config.toml
qk_norm = true
init_std_qkv = 0.018
doc_mask = true
Each number is 500 + 40 x the weight over its row's rms, rounded and kept within 0 to 999. Layers, rows and columns count from 0. Numbers have three digits each. The size before them is the row's rms in percent of the matrix's.

# layer 2 MLP down, 384x1536, rms 0.237, rows 0-213, columns 640-703
101:502517522510629493471488495526550547507510523468512493560537546479540570513527527514467514426429483529509536529518467537545533476512510442433491554516483496446519384517499451470517558534487467
097:459484506468494561576533470500485496531450470529455523599561538419526476571520474559592480512461481489461471530546485493521525453514578538469513497515513492512453443489474510476559449542564523
099:482576535483474497552487498442453525505458541544553495537546364532513481567494486525506493498533535507577495472427538472482551479450523504475453499521463526510512508477516484492593531503437501
099:504503465457515481493546507486503548503523396448482489522567460516478534476574476526471531489488472487534362469445516492411501522489449435485432576543475498527488522530499483476597474528448524
101:564477487530495484414485500514506515465479518463443423534536473497556503460562441604446443508539482435469535529507531521469490424546567490584440489537512475534501447519560507438548464479447455
095:535524474564528466478559491523532456562536538434542463479504578519502467529497563447545536569532512537458511502489498509513501520499479539537489529545479479528514535549559545583496502496477526
101:473595516458547477509508503498477517486502494534487507497469527517496442529536479521511484522489528432527480569468478532548565448425473449553442561501525510539493504524469564423559508524534528
106:502536480531595534520462489391509407578591504497520440568510492511457556542487493519459444538556450523497505512538430546566514473510517563533404456548524517527510479453451510483500526499530531
101:514492463507455440490538547515515529535483439572491462471519552513485520496559510594472505509467496494533545565506492539535542515479511587496482476473450484485458586419466580556511547546488516
097:516549594494543544432496540556458489570496465434530462452513561489547518516551519591532485603422486415547506524548490499494508500490528537524387523483561459465490472495498508463526407548500481
102:458461427505535453503538464464501540534494536520491518503507499468557473464538414437491467527501439517494555505579568498593491472480465495484504503487567504521510488498535470502521549486495538
096:583538445506483539535482430524486552502480507555483521559503479478514550462565525483499522437565520528486472516511523541482464516446516504542479505431491450515488498511462486482454432518483478
101:518491496455576523535505527520478547490438482467510464513548498538507508493448531534523488501510460461568476518489542510506450558514481532470572508572509535538515484511487474523546525473515501
098:422526426433509440486467485495433494427576446463501456565524475434453463453487493572551488497498514506530509486526478549500463485469455492491505451532507513480528549465509539579549498547522482
105:505457518503551438440517414560489464438512491592517467515486457432560542486546444530570475519470455476553421482477436553514575516538488509473524525454535466533512550548483557525438551526578450
097:491530483495535480527493466455465537638559473485499456449505432533461494503519450453422485487511492470495440469559574498553433529491582509440494469367534520501579523489524514576515477527484485
101:574455475446517511528522579479505555554504482438451479476481520471463598616594517505487544452490506502493450542612421472526461515514569502472432481494455505425505446512441450516489486473479529
097:510524550534469522490527549479556508501474566535480545504493498492475509423524522507532523432428552533497478456532530440540454459499507565417486575440516448462538473479448485506501463513470481
100:494523539454532493476437471527478536533522511538453489493592445491511549459580486586527439438476502518494519490552573583455518506473486453485513557492493515500530454448508458506403501506507483
099:519483460465546508497483558595472521526481482476595408542508462422473502512512521492518569468500522524482505486518489511472382525456461577522564583513507538482477484535477475516520557404526528
097:529550462488497432480511445514490494511477489474530502523463494476508537457520508513442522443446513517466502497511544469518504548533558486479470512469569430513530441427472474618411444486423489
097:470535539558558442446487514494447497472521590497581498433473533509482528535524448476510523441463459488538499528496485562449464497483466525494486444543435477537496501510489536470543491533525484
098:507443565512509475513507509537551542440451468503588512562421493476460526489497510466445470500416479478521455467493499495467490519587491471482448456493518490514442564500437459498462510530455526
098:490519512479403510499553386468511517453533512551495462527502486549548486504553528477415444498547468611467414490593491454469444505525547454526546505488474503423513529468501492432542454521484450
100:513497538448439509515588480508516500480413495473471493508516460579518509498501467465477543485504534454494537487507523471489574473532449538453526515541494535519492453558549602437525514465451469
096:555509423427439488521536538490528467507502513517539455518498592445442541461447512459507500523498485477472499540510468525561431546541518527475500556457517581545469496574568433505478524528510483
101:467529489480523448493444482540457478512513517426502553483488447467541511511481525368550448506439539532495424540485518530501595492538457495509552543482529508491552455495509458545513491583484455
095:526485485517447483531512573496488467511519561518551432514550471544563480531494503591493571472445500448506536461445478486462575471522464511471543493520573508523538491526471501452492491511498546
100:512563470469424401579516464469534382555465450469493518542506476434561462474507474525532465537534526495501504442481469561497522478586523479538475511492519453495597473479518475478483503482477529
096:490412467492560538453454449453514572472518493478531522486491550467569516476483573551533511438516491528516466476524540461537401491513487471452558509511545475491537523506483479520514458500406530
099:520561478455551540559485432496587530501478521392472475502623372453448473494488564531462572519424558590515523463503537531563510576522453474466540479489474509477530541525516427537556514560502504
099:463498492581470566498392452471492427559533477494543496496517502535493494410527473431468456467553510540503500441498486468540437485500509524559501513518489546505566506533565418501524509489560508
101:549477552458479533455462504540500535501516516573461520474518525455478533523514567520447500467473514444400475568528563472510501519501550529513437384515546471545451458477555488499522486476465519
095:506592490581477469563524505504499539485498467593546609440504507468474453514580514429515446505467574478490537501369476443545560505411493492459490548493533562509410526518476475494464511578497497
100:545445497508482482495448440498454529543494488545520514463500550501465562513531457480447523529501423533491424474503516461474463498494487493586510461500507561535568486479529508508518492432478473
097:491495530489534543497486493543461531527414501488519463523443489499452494557504416542531512496433479502557525486519498534447500509503554476494541493482487513513482569545409516548541537482485581
100:438461604497434513541438485522462516444445529524523522481521464450538439509466490529463576396584538517497481451485500499488497508493478503490561468488471500564515524518504414477550536468429540
098:519484460541501545483548506519546525501566473416532503491472506465470559545460493432504537426497491497498483484453463609519539438436499527440461436456483528494477562493483546515538521541526563
099:459543528514532468525506529511471509491477577465508551432494475527539577533513508438550436496477517556530407510518451462502538540479515515563513556455573507459496488527536471572518518470484490
099:550502528564496582415521449431537472524513471466447534503525480514509526554458468461484448537538478471542484467420547527523491447556432420555484503535584545468463525478482477546506490515510449
103:522479423537522503478500504448541467525564585508457531528518616444474508404465442500471498596476518480542507511535465524390526542516430448487551532517544492509565442523538524574505551522440448
098:541478496447445535463480449574459465447485483496530501502490472564485489477454507544499487489481454465498480556460495489507503530501495457574581464485467507474473508593517488556476436460484491
099:430468526469476471540483525495552580505546505419542501527513446493464526458528630468490480511536507487498578426522520524518571542486505494597507468526447584542542527416494474466491485510586541
101:477505467475474442501526496535533532447523511569504459500478504521460504510491521484470440458508555533504453436507570521501499538512464468497464569492530522512425444461528414466502567543529490
101:478558528496433502464471429501459497460478475590552496502518554505537481516499475528522491481549520498478436419483473460471460507536470522582552515465452491571407574453468460470515536538474489
099:483522469525493489500538421502516432418439506467580530538497493493467496544471492505471526484455502495519476503504456494464565511542509485566497464518573536486542516498510542529461520494539521
102:508484483491516562511487529485550485452461469442486484466483519512420485482519524453519516555464526464478513517464427469530474489471470480443559461464546580486504422580481517486499533470517521
096:468460533492498461494487492561507521486461478452543477506498446500540473486469512486543468502520505453436465471484518548521461546505532517456491492461438491487594508569460487500518503591472447
101:444422479492551438512481429477526520477481505436503483572455504492528527466507483467487475499519535487565524552560570492481475546468555483411550488373525497517554517511444556472497490495566466
101:515535543486429480447479528471535525496504548534497425511506442491448554564431458530517530456452497487504509576510511505496522432519513469498426538553471491454512497414472467538379512503465520
099:483523472616428495491524483517546484506521460511445481511595513527519571420492424463454577517551553619493516487437453595398490470503489474458488520518512533518574472556539493467452518547457492
102:484449531448486475517497458544501519483468566457487571540503474498526493505452379490532552530574594493471466500535540549503433487478555492521536518448470593485541432501461521448578498570494472
102:400540502548414481473506462499508525515530469500541455511474527488471486488477440514481394470532561521518565437527532516546453494514469516496478560449480551537469473467497519519522491500475527
099:471545515520491510470503493519560516502525544462487529474501565526562514465452521512546508538497466581488505494501500523417495539435573476481525425471459518517428481477566450516522490492474558
099:391477548496457413526530469499469488503496487481475447527446493495498589553518444485512568472506447506466503534498483446502533497445511449504456532472498474449481472528522483476462525533601490
103:483480524543496493434539430549504481486570498541465459483445471492491521477516518471491473503533463492491412455464483572535490434496466465459436523506488476523460527506495445493565487463523551
101:428528492504429545564514511484511526463533431450432453541496507512543555457547542501512526476599512577415530439496507492472496417482503523495465488532527531538503474544470494476388441489520474
101:437539559543518544522481490517557527523547506539500523566543474430507499547560485477487543460535515483549467514538522509590421509511503473508546540506472457478573473528524471523544534516486485
102:515500517547450519502554472464478538512461546499496521481536445503506462572515509581533569466471490459561503487436474461464529492454549483481526501497505478485435437479552625490471518548542490
098:488483482484550503537603502524507527449465441506476461529493520553568545446523514498456518598474460552434510485536490514486518450460492503531536436532536510480500552421469546416460481479440478
098:498464521466474470542522414408519419478460467476515550470524474559524504435442498545478533555482469506541468521510533445532472589544520467521521460514509484509417484570472474412479507518471500
097:543438545532489544540441515520541505488546500484549582484456508515426518466456551478422468503524474449574383444581494517555514523440539509507456465505465448497463525522519526502449477504515471
102:498520461391436524541517483531453426437491552515453424489530512545480482487475525566513529625459439478487493468518491429503505607534424444610461513530458494484460528442569482502503474510472506
099:520540485476445495525563402488533558577509409452482451501533448504446470507534462477507464533546492510495502530527442558519564486495476524403533480515458480519492569561546514466472463533443532
107:388554498516517503486476457489488565490494555474543543459516537542465508569540557537538567525469466483512500539452511540543511538553485477560494473519486512504406455516507497519531473523477519
110:503462559540441476556530465525509470473577524512442459521484486483547526509502422525489480572538486526539470507526504511418531523627476498532553543531503542552526465474574609446485439528527493
095:525494530431500462549502463535432523499529561514487469540541457515523511512532471486561473508514529411548450459513519461552477506480527476465512588529487390442496560484503575581461500525481519
102:516547485549500484566472526498496552580578497456558443488523468580506503480529489528527480493428584575512473503537447464452596483532478532462507518521520473497492628455508529502413474413470491
104:492487431532497530492456449561525440517485486497518501524485523438539467461496556550506514456575482464576516572429484520515496538461491452449509481541479573529541505533471545438519568503579491
101:489437499545426449553504590528483491538459528441513498519519604478534545478437460492487515522436497490456422449435524534469511514518423506485544446515479527579469471482472505465425521451590485
100:504565443527557551553468507447442485449513528517483527470532524481526519558515503529540502439516417492511522515572460553589523455498457504529551565493456551507526442458443540548610532420494544
096:480547467506493456529489527503487499450580549428527571473467544495498450492508465417457484522494487544548524524480465537490517558488468539447493600530400512567477507504525540499467485420526465
098:478507505563573501453455481556480506491590543423521550533542543503506465483455523562548451502528468496568539525465495476446463446490531446515486478489554497535485574483491472547464472508502560
098:478566496496485447504465477442527481522462551442476478477493442476557524574536473592460462501566515538529545441569535510480518530528486455474462548520550424469526539437461441396455471477430486
102:530522443578529524599482559463526510429616490519410464466532510542476492481511579484507428612515526586486548507473541519499491522483526438442474560615477493492454554525530402479438506551492495
097:492502473511512540536499551584524560532557465498490484490577529480483533445517483506476524464491489406514461417515471527547585434428498589439475579516436518492487483492516486542514555433536479
099:522449436520525529567539482568459517492480562420518450451559491478518500493436435517519534508463539549565515479533540462497476497531517536506420531427527505491590526439551565471536525487521574
102:503482515532486522514546563516474592488505507578508505522500540521487451497538546496551515457552448480461486473508445511549493529505484460558539523498543472456555521482512540513529541500417513
100:529485488465502522458521488474457511486483526465521520469387543492552495493484465500507561497517452509559481480484585430512473513544503491444474454495511580502430463490557469465525480424530483
101:546443472504477444467548463471487478469460542461539482513535579507463490478481549449496483438432543490543370525482517507447501530524463543450511529478513498496544456566523420461506493514491457
101:464475530528547472476487510471476497510504510506578468538448493475468528473475513483513553522520497514560562513514460500546458470489475497474453477467541495550515480524493490400463468525505502
099:500642500481498541552549553464497478490512449525512517550445483484525496478547456432436491520537591524465489495487433473460566552425524488505544551501489522530388505477547487524464537492585542
101:547453513492541604452476503507556450505433507490512518492467498496550494496451464436417486541454483488543498565494602475549518458542517454571443501470532491482516519502478473564477574452498461
098:529475458521515449568512496560580487483495512511494460505467487504579480533560577483496456531413566510463486467441480458498508587515517512412499431461519525471503563484491526488509535524542506
102:505528473492499487511506510470482455460493489520524465566571493461406547464499433446444521506534565564423505383498457536474522615547515540576450499486459402510510478454468497463489518479493450
098:486527512459460449499472505584493480532471523447564463475529415541532478453480539545465540568565491559430460569489481474528569533427464496481528428518498486468514378580506534463482412458493452
099:540426479405560542490448501502483490432473463459503495469488516473446467513418535566450526529504567532481496537479450495519493520420534520538494556496508414487498497470529486486547489523471510
100:519477473520563468441538464563537528480532501452493492468578516428507476473565536494553570546503473509523488504428499531461528542461469456400499545457494507494440461531503416516503483456558509
097:482524535542466458464428523472528526462455498424507514480496494459514493464522504448420560584511531471546465462454479534507445599468482510545524439548569433492499454529481488491504511453482490
102:513472532499476505508480523502507437542515473576522519508537561482554425497522587546465417439548452503439505560468535605417522445545527555513484540519512544518504494489407426486471531560478615
104:508504486513527493515465493532455527482549540484553592544483481578539440525419518500551514535518443493530498479452486495528476441562462463503489571498528448464448520495509518506552490550520504
100:464464525509542496441479546421529497571408482467447532466488463550468518519496485468577464551557521608478543501525502464415466490521475475484516549452472466543464486527508513539491438497413566
097:492456487425458560533581486543488464445516483534476480453451500530488532501508475555520509557500416456470521555573559485435454502488546551601499483551511501456479512502502533479451538548409525
104:488493478424535497443485448541487494353502523502478451475477496502476626465533570525603459480479496466528435540501521525510438564521468506441518526532474458506460438474477408436507448492486415
101:459484455439518438527498471562459520496477470479509589484468594492449466521539540539485498391543529425445470492523538478516471486498506544512508529472447471492562500511458549520507504536495523
101:455501528485433506544470504484488487443531483447512541480482537484551482438488497603440463456476469501519476481400508531528496568454520531429547506490563494435533396453492518566489570476504493
103:443521532472504534501504465462418492512478504558549555554523531506507577444466440451418455545499390527531501604499442517498545503567488482537488423505447467588549480509525557470498489508476484
098:529535456514466520554574513460517481501481508491502470488516468525449494517501486520399582483553500523490508485515453534513549454495528539617498465519534572495529505434490537518481552520488475
101:530484563513540500537497486578469509513517482482517550488485522455555481555524537503525460512429409503454524587438464493524523461548502600456513461455542461479514501490487522538470509592500508
100:465509517534469579495477482508499486523518503512540579531460492432473449507520536466508480563504442513536509503492522462547532472451494530473448525518622481523536470401467478449511518524504484
101:480514439466574484447480480529500496502495492447511520493487530441537500459483534472548496475456434465504481494530534468471516531531491582556414507491451500493577543396506600546539532496501495
099:518449502444460510512484485454523486480522536526501496473537443535558527478501492565499481532532445542518437491480513460399539534637505507456500453438489505507473490535425521458549496481489491
102:481426485481491491474534453510445473548513433542439456481512536523512501448501469496492456505510530459476483447543469496540482609572537483562504467517518484489485532499540543453432496501506428
103:553600461558468480447521496519518450505496489477543516480504522523499533454507484567536548506489483496496535548474474534477489501536496422513503485471457547475496481488548464485541497545590521
103:540476471494546526566459438418473517527572522516480522532485477462465475489506529498408515479503440529476508453487575504535507503535562461452480522453432494505469429526466541574473480564445494
100:504577390443540428540505538514491486578449465479513569531495533558514483507419494482528559493561544564512497446456523535483545497470604465502504529584487524493487528522518463473552557559485465
105:492473454495498507562511505501503492432486478465459445484471551575514552518562497534509539438524493526476495500506503509541453526560506519508550524514528535493486530546435507496471452498540444
096:596491540507481516505523557535454522489454495512484518497519564402493395569521539568504516547517523510538483550520463523504532545545453481449408475545516482481536419491549505512525441553473539
100:509454521532481492485488545461528488505509423515495432470443459525513499491476529468469478524420480465522531509580574525502497458515491461556467536565531603536480496500426454482459556505499487
098:489468510503464463491504529453468486605469478442504557503412406531467485483448539545551501441575478556485460514500558506491412541383522527505486635511476528499562455452514514514534523562533552
099:535448482508485448496490574467515502489521545494450540546483494510505511631495492528446563526533456507487578479431481533480509561510526497461484500453472520466483466509527410519520520488489542
096:481475505489523537514539431531405513466556461541528549468509443486518541495463526555521531485478483512457467446565503449455475590542477483502523582531478524507479594507484515493474527480515422
102:528479588513528453503482478528487412479517460623472520539514499430544512500513575545513503529559490464504473437472491482402468594514523487463592524542511521522445570496477528508479507531440467
099:491493539522554475431493503492484491592614450487575523502487504512372517536528528565458512509573548496496500504427489466562538516486520433475541530492515516433485501451436486460434594479512562
100:447534564476509509491525520520485530452513413431458477481526465536483524443501515569487471527500469465480469534578470446490452450540497562456495499493479523505484589479535473492443473486431454
099:471564570536541513455485546533511469535532527502478491462491520520485526494443477443489545475463513522532599559507528492476538509530516454508508517593487515536499599483531521469519467494421500
097:485502521435458492536522531463448403502544485505507477517487457525542515537529480541610512501492553427529596408448455489559566543506449450585584440542529523545572498543456490507366553505553452
094:491522431484487550472499493529567515515500497438538487484535502551443413513487487585549495502453388526520448543486449567478485479500543523423421459477488488472528493453439481511482477492524578
100:530522516594478542479470554557532483443469490511508482531517508508527456502460438507533427539479455505461476510474486538511494586507522476444516548390520610551493523514547408546555574496524506
101:507543587468556521448554522498517520480452540435500490506489439521471484436515508487574468502542461441490446465513442486516553456460554477436515471466497512509480488471488542488488498459523451
099:446520445488515502492502487485535535479498556524524492462477514473521552533484541566484477510461487552485551523518468542520463512518502517560481534477408465493504463458416435451506493491468499
097:525646470448454522514561522505473463499561482535480511508465489481494497483505524482514526548424482519478531507409496413547538522459490533496471464539538465501606393488444518453489503493501474
104:487466435484519546486442533529493536553449450467456516471564490458512503439560492465515436531412458548542471494570533430513535454557514487520525538561467470528427473485536544529421536549484470
099:481491448401493489475486488557531481441468505473523489479518596489427519412476482492498443531479558548502563488421553641509514613411545532455502544548581417532548457530519391421529433432446489
095:531489477423524520509525469498451478471502501453504463489422465447485530511539589518580538486498439490615500580496542498566552486466551476477488438449470517529533544458509494558455506467472597
111:454537531549504505534558544494501507498434462544467449501442476505536559559476472446437521537494509519528552554423493497464460485458477568498493535511503576439464530452578549483483489508492567
100:462493464534416566529554492514547532576495492512481577476599542485480519535550489506502481507542486445565539452516501500452531551493406502487526610564494439502493516493581498493506561480504520
097:527479501608454493495486540599543554554487528480439557473461465521534521457478491506494414552452541505383477495446530516621467522538492455506468469474467436535478502455525523528523506474560467
101:435551535440488555458465415438547464491538450460498519471490518468547509433443473518457475536565487512443516466453529459516512520590566513482535540556487422446498528476506555514526455473518550
099:483451515454490452454525495501515521518515548533464508479511470530564507520496460456544533456509478525489431478486479528490538486463526469482520468529433467456485545481511463537522511457524497
103:499507475464547467491465489511579526497421479567494543526502499517518554481505452480473532514476471530463510514493529511558498581525481537516519514442482470469488461552533508477503524503473510
099:511509558467490470478504452503596542534485489490500495497476530467524569484488428540475529543556520514492585556435497526543523469506449558501464500612510455508529493485493504461484499509430479
104:486511491419447552490489481547516468558484511471541470543491514534483513536433488484505538495546541481462520471425517496514512477448521529473531480512483472500533525470445496599447468557446473
098:505467464456485508446492480451489469532430588482490538484611566491585424514502546573548553503536469450423494544507498525545452508534495519485427525441496546490509493534469511489484498513504547
100:498412546510543532470523500426521441532551511493471512469525496504593468585467514506519483597565471490614532497380510528503470433506445530438518534458472512505498490554489536455497475370518488
104:479439499499477568522568471448459447557543572467523522454495497522512510552490510486506548508508538521549478534505525522435439505508543539492485488426604558489531558543570490466484505491535398
102:476497540520515407529491443515484448564583521471442504512505475522506469550512478590563442454484485445488506423524472478553438432476540527513453452481485527490487508491471478477524500540439492
102:528499531536556510485506519448431504488559490508545550542515499482541494477475505455496508504509579515433460512517519416558445495537527476518544472546477528458495495454511578392525478525447614
101:545506459453502476529580513516492556498537447514519473512549480418459440505590530501469442516474482517490501519514501475495553553588483502454567545466467501450455471553547448562490483512514571
101:490565479481463534541499490601470535511434496503453518483468469616429561546485425488597529498429487448415516508512509495519522506531495528461433524506526481516521512470550516423475478543482534
099:518530468588497553520541499449509539457486496463501509498446454442514532504502511504541575493632497503517479496502468472505511515524536529436502552497492458511559465465470499481528508477487475
096:551582466534455500547445515437555455557410533447443582502512515486441481482518485523528535544445446464529489544521512538485489531524472474546475505489520445497511517523546542444459526513515513
098:474458580533544500550558539489536520521451476559491563512524544473502601502521467488477453474549482520486507476539468612510573575469543515464501456420519574517527543495592413493465497525506489
096:489487542571464541538524466501467509583523488562569560501471501523563522519491522413520479531552542567516518522508469537496493463527526550468453508428469521517595524487493570501486491481412430
098:442505524471489536513430504538531539507487465426511511508503467502515457539490470489411522520579447513451527555565427471541407502532496516476524501519543515499523571476535540609505510519503405
100:449516515523536549472484568480465473525490545558487510467495478505524552468460459451544553599486510484500567492538470557546450512570500524489471542567521431500560421486504481452474479446466515
103:465488494565512495526553535580490525514512515517465533458532539436489507549620532543520516510496562534486481479550540444534469455477496589536510508488491504503485535484487471506467454474485470
097:522519523507487463474482443396531504436562607548467538535474435490512481575553500501465481496504510513509487500506489462501470475411484492476431480512493458475506506519448458388538411519516476
102:491491506467494462502469509452569491488444471525500453406563513525487571512518438522458483483571490502604584510447472485404494533559495516505484488523544513521510431488472552521490515536479529
100:507520522479435480480540467474533516528509502589472551486541500468523571571498528395487586431458513450538518527508540454490493471541502463575465553498409498497490420494517482575492462489518554
100:451501542459494468463537514524571547549525429490487539461478492512588537485479478475523560450486547471502488507422546495543496503475486586548485451503555479504533520523529531516493563470481526
099:579474580581514465525491588444543490496432503478504488521537490438510536462505532566509517443473482477505506475487525482479530526452505514542444430438522555512424447508497520453546536461513464
095:466566443362498503513515512456528512415517437486487495449466491489474625503524517542467450472482560509528461517510451529498545463485546438515448518503509465516528546503507479479473571508420535
099:440533529550496471561496459485499533514478459472545463505495397507491513474525490497474575447526429526523505541496527586533519495478482450509459496454540454488479530537517555482571458515480516
100:485453490522481540606558525550591563472511557532524568448470439498515497518535567521485497457428532556495544497556480483482492444529478422489541497540529478490536477530532497541475480505500472
102:515473587517545528436510541501521513551478521497480604495517466464464472538443539542570536485491485500400449494588496431523483488524529479503436465516543521465517544475526504518528466459530522
101:469492513403495520495510516523474502559557524525400450609477503478547499498517555556482493459491558495467479494514510498519453506556552529494525536419474466503485502494481493445447534475456545
102:491525441447524560464528445507537486543457546516541513533438502454448444457562438437511520528501522479491504536510500492549458484529469466472509490570475460467530569521501527444538514507503484
100:519543498473526488538540485469486520475500497497496463486537482473487533529420477486499448502563533517558464512415482524495436504509436512461473522532480450486499462458525464523508558441532507
104:526542543517489505607526500450472470462464525444581572507427544446478552463572439504442453530502487512482422519551542407516538461449523459476505591528448467497485516461499522479524460557481532
102:478503550497506500569519494463536515547519459537512486479510500537448498478470506525491510480532441547564552453483529497574518514501447534535498467574461541510520483477487490471492402536518507
097:494501478506513584487449429462516466541441494504492543621585503479565404475499524454561567497471466541545500503472548472458508511482461556502523504460453488517490576563592470530496462558530438
099:539549536444527514495520504549479491440471472453463483442424509486478393430579514493499466460445576460508558514470486518499484502494505511561463522491557464548517545506502485554477463432471465
102:504506494416539497483459426507452488494582464455444452477507491464524440471506459572503491509466504541451553540464502512479495521507490516505463493448594555420455543515500489506535551531520415
100:488465503547498496523531537464481544486485466523496520466515507498557523507531547516505477504456514493505571414469487524507493510513433456479561474574535422503545625491479541502436469481556477
096:486490445508476474519488464532566474481466512464531528515525503494440434551487472428506496607541562542528515494462483493471532438513491486422508504623625505501518527457500471547436584500527501
102:498450505461530540593557538505496518553495553469493507525527471518435535532517500486571496549512462473510515463591460474520545497514515570551574513481486520504505503476518529574491476508431498
099:520501472521428533500427456514593568398483488482564402507426458553460489551584417472434531514441431447493475494525540465543441448520527504490600528552588588477512498498553483535491501505490506
102:525528515489431471595563513517544563439477393470497508495517474505499590551522564545506495474481411482400516495530539464458543507448473523456523492477488444514557428504474535489494520499563447
103:503521449488528460506527506484515522532497497512500464514457524491496477501456565436521477504510470495523558487487474512532476534503499435495516478480528535471567472436508467519494571565564514
096:496414491499484595503472433481518494493577517562471506536440474506538498464531602513466510546498523473429451465483556534476511477480505547513421510489503466506525516447487532488478485442496512
096:490459488490483594448479562600535554531474511493583477559522482457535519471493525538471513521508515528513538434401469490499578492521534514490500523539548445492474571476506461397493459508448497
094:484519489459489395543482549489439511529579482520454575501515509530447518455534448512577515511506394479541455443576482447493420511511437534478481476473479523533526433415471508460487547475514513
098:462398501457492507499472473600495550493549399463446453471461540577490509479455483414432611487531459498469523481536541516446417425547542470528486531504447520452512463514515447527544525584442481
099:591517406479369481506576479520473512512526580413510500498524511599419515479518559496529487468483574488423519510537519451493517461525529539535470469442513512490385517521515430513454463494516462
100:494474420452522465478507515475531511496551465462477559496546494493560474466471462562580472540508520482482441516544419507537537546445539439525528457478455460466478505390456448546481555512462468
095:459437536502501472512508485423507494557461500504509441509490497487494462441564452490462571477454463550481516496540525488503521562474498503557454487465443521456584518458490492569562515538471417
097:470502522545431481531412481525491526519507459450448549496497486574469462518501539532455439488501495477483466486468606465525599464473503600486486511489543500509512520447478489498427564498534506
101:511522489522529474527521534502479506564386518537492477502522424529562483497487533475479438489478496508524495598422422530538454411501503530521496435472481453514526482393541515505506521535473499
100:517494512496572546497449428452524525511564500449432505490503563596506498512489521537423502549457438555520531546490479563584511466541503441486458409529504460458534470408460537532498534570494528
101:462502495583459525470495518509513444469505475565460523496520503460503502461486458483520480581461500522453563460453504543473471522452533534506495478500550480481602513463484514499520547463543511
102:562447533521482485536426505478552565422423483437457560473560506524558449414486405553476437479483484556428543551525494478559436446467480515478525489535454454497506497494496442565449449496437485
101:442471505466458520527506460474560485383538487479518518510465489549520418639521534495513499553555520517476507507525592465498513476517517556534476482506514482478568506441523484502502518562466462
099:535435516445500542449588470498545543468532505523523527509479449443503442548512459554539544390487486415446531539502566509487484532562534451521507511493588619534448519573512491500453486537603551
100:469577544447555485488559578519472476455542556526503497543518445489561495529508474483519511524559519485490525489481541502509500561500498479479489432491556508559581496485460446544518421588462513
100:455484490495514438527461518516412431432486488466524472470512449457520470564462503461455490521514501440501551529510511584436492444424515500511496475504489536548567628468483505474616492535491504
104:542510425480448445495533499493471576519499506482537505483512461514438494518526473514459534486553586455551522581503496521499520595504494520496576574459534570514535514515464460436471464493525516
101:553528526564521470537505550527521489525454512580554436551526512562595556525472481373453464521465571483439481446387481478459533490406509503465478535480479475524490449474478574508506424506515525
098:568544521490585411507538436468492423476463486486459477484527524467442427508466586450523491449460577500547464568507482484515529506451531497521536524461574512504549491495469389459487505523428476
103:573489537576438478469556558571478477515501421511495489472515512467443559568558506542479513435537508565427484465456511511466499510549564402537571540482547553464440457472459496504499527502461479
097:490496477527505482532549555488546481481458534513498579487451468501455518497536498524522484515457506524453499516415559465501518445459494474466516359554508473469457545464487551524538502517408552
097:481528492464448528514501540494525420502521433447516461507561424482509510473465437538513561512480521566400498493518451487514466514430470455559512513487448503568569450477513446471500531532452431
102:479572584487435449499457501511469471485529505527508502503512530497499480486546537454512452474487442479478535463474509488529587471570534491526584479477537556485492514539462429470529477479464617
101:540506486466437501552559527459564534476478515547511508427506520492464548558522499479499581492500495501506454557493512493515483551436507444495467502541578519525505484505501548495469465518546578
104:514552440467507505518506516508506551535492479547489462478602527477473422499534525484530462474514517510515493500527498546506510586466559484465505520480484522480529491493556502451520478430498459
098:549487503505525473488499551525514546505514494511496564465471526475524506531491538518493482594501483522588518565542444441493507451540466497487511489490513539506474463443480566476430506420524511
103:475484449539522502510452570533442538471484533482439520457488508502466497585524448459475346497505513452466516448499443569555405516514537502456470455473483561491500523543446512544555483454550546
099:436520534448482483444575524465508523451542572493409459541444521473546506510568397499597543516536557503528496508544524513518468540565536516523510523501522439480451536524487530537461441487509497
099:466468546497477467481454532485542417498481492544506444515511522528497533586518520476455524526529462535477529561509468509537456485485493517488509517505528489513507492592606515502532529481466541
102:480480568537539480498493475532575539498540565497535533480539487499475483496374506544411465428468471479480409512508480543465432561522512489496542441468497468498471537463557471557471521507481524
100:486521518595485539572492490559457542492497495560449533555514559561563493501530502508496487475480468444399517519502545517493525564475444472537552490474519546495478479479550515400465539481462517
100:459459508502486478481552544502521447514525462468486428501481476524504569432464501547500477483471520541458473525513472542477396516450566551484537426495490467494508448533510510463473467544550485
099:453452509517492499560459453511490436551532498487476503475542460531499542462461522504485501485479483541449513479535567549519571478551548540508492444474463451545449539577520467410534411510462487
097:524538476550530438500391431468554570451453514433471532510526442585547506449460514504502524544574448399512515573443469479540474507460507481442453489472532529483496516537510484487570438532567483
100:499426493546506512424507406466508511515471521551481418536552539430491432461481488499495522487496399487564525466481486523518452523421510550490465550443527547469487524459531456532433481410495541
099:482554503490493528477539480557530454524616475503493493475502489490480480463520492549545437525444475459597539438548553488522530502497538528510462484548498491516523505542519593509363468530546501
101:527454491524514568529478611485524503472397547464579486505469479559524505505508498571478531470559547568525544507494427507420505496549550573557517591512568623556454513521420451473484449507509480
100:436451468561521527514554422571493479513401482404463482439533458417582518475479549524547495532533482586495464477510556545494440513472490464495478438400558436504555468486455509513500584492515529
096:524444538485531448504534523480487469490530485500484484452466493553512510566527491518461427507468486427453496543616561472499569477569482518489497508435441577480445443453504520540607505477512518
095:491450472465506488567503480478616479507546474514520482438469436506520507513511478486513421492402494497461526521469527530517514495483458480460532489463498529473444502477505503519497556538526492
098:505485407535495488490597495471571527429553508467522453531487481491427497533497447431414472564559441483525460481503484514421468473470485474503543561473483441512536518402488483409498497495545437
097:480486490540393475454548530449499494472448475508426444530470395428494505514500519512474523565523486448512506499467506484506533535519498530515504453462454514491470548534472460472516576499504538
096:504430519503432529451475446530511449463446500474506478488404502523541534435541411498536455517486549502481443562523433430576507483508528492510451480533519455450566461524547536468536536502529487
096:532493596511492477496547503477459487501481480523468526523499463495520546492460530522510470490563570573481456566497507518507537446519506566537498484524591540527454460486491464504436501492506539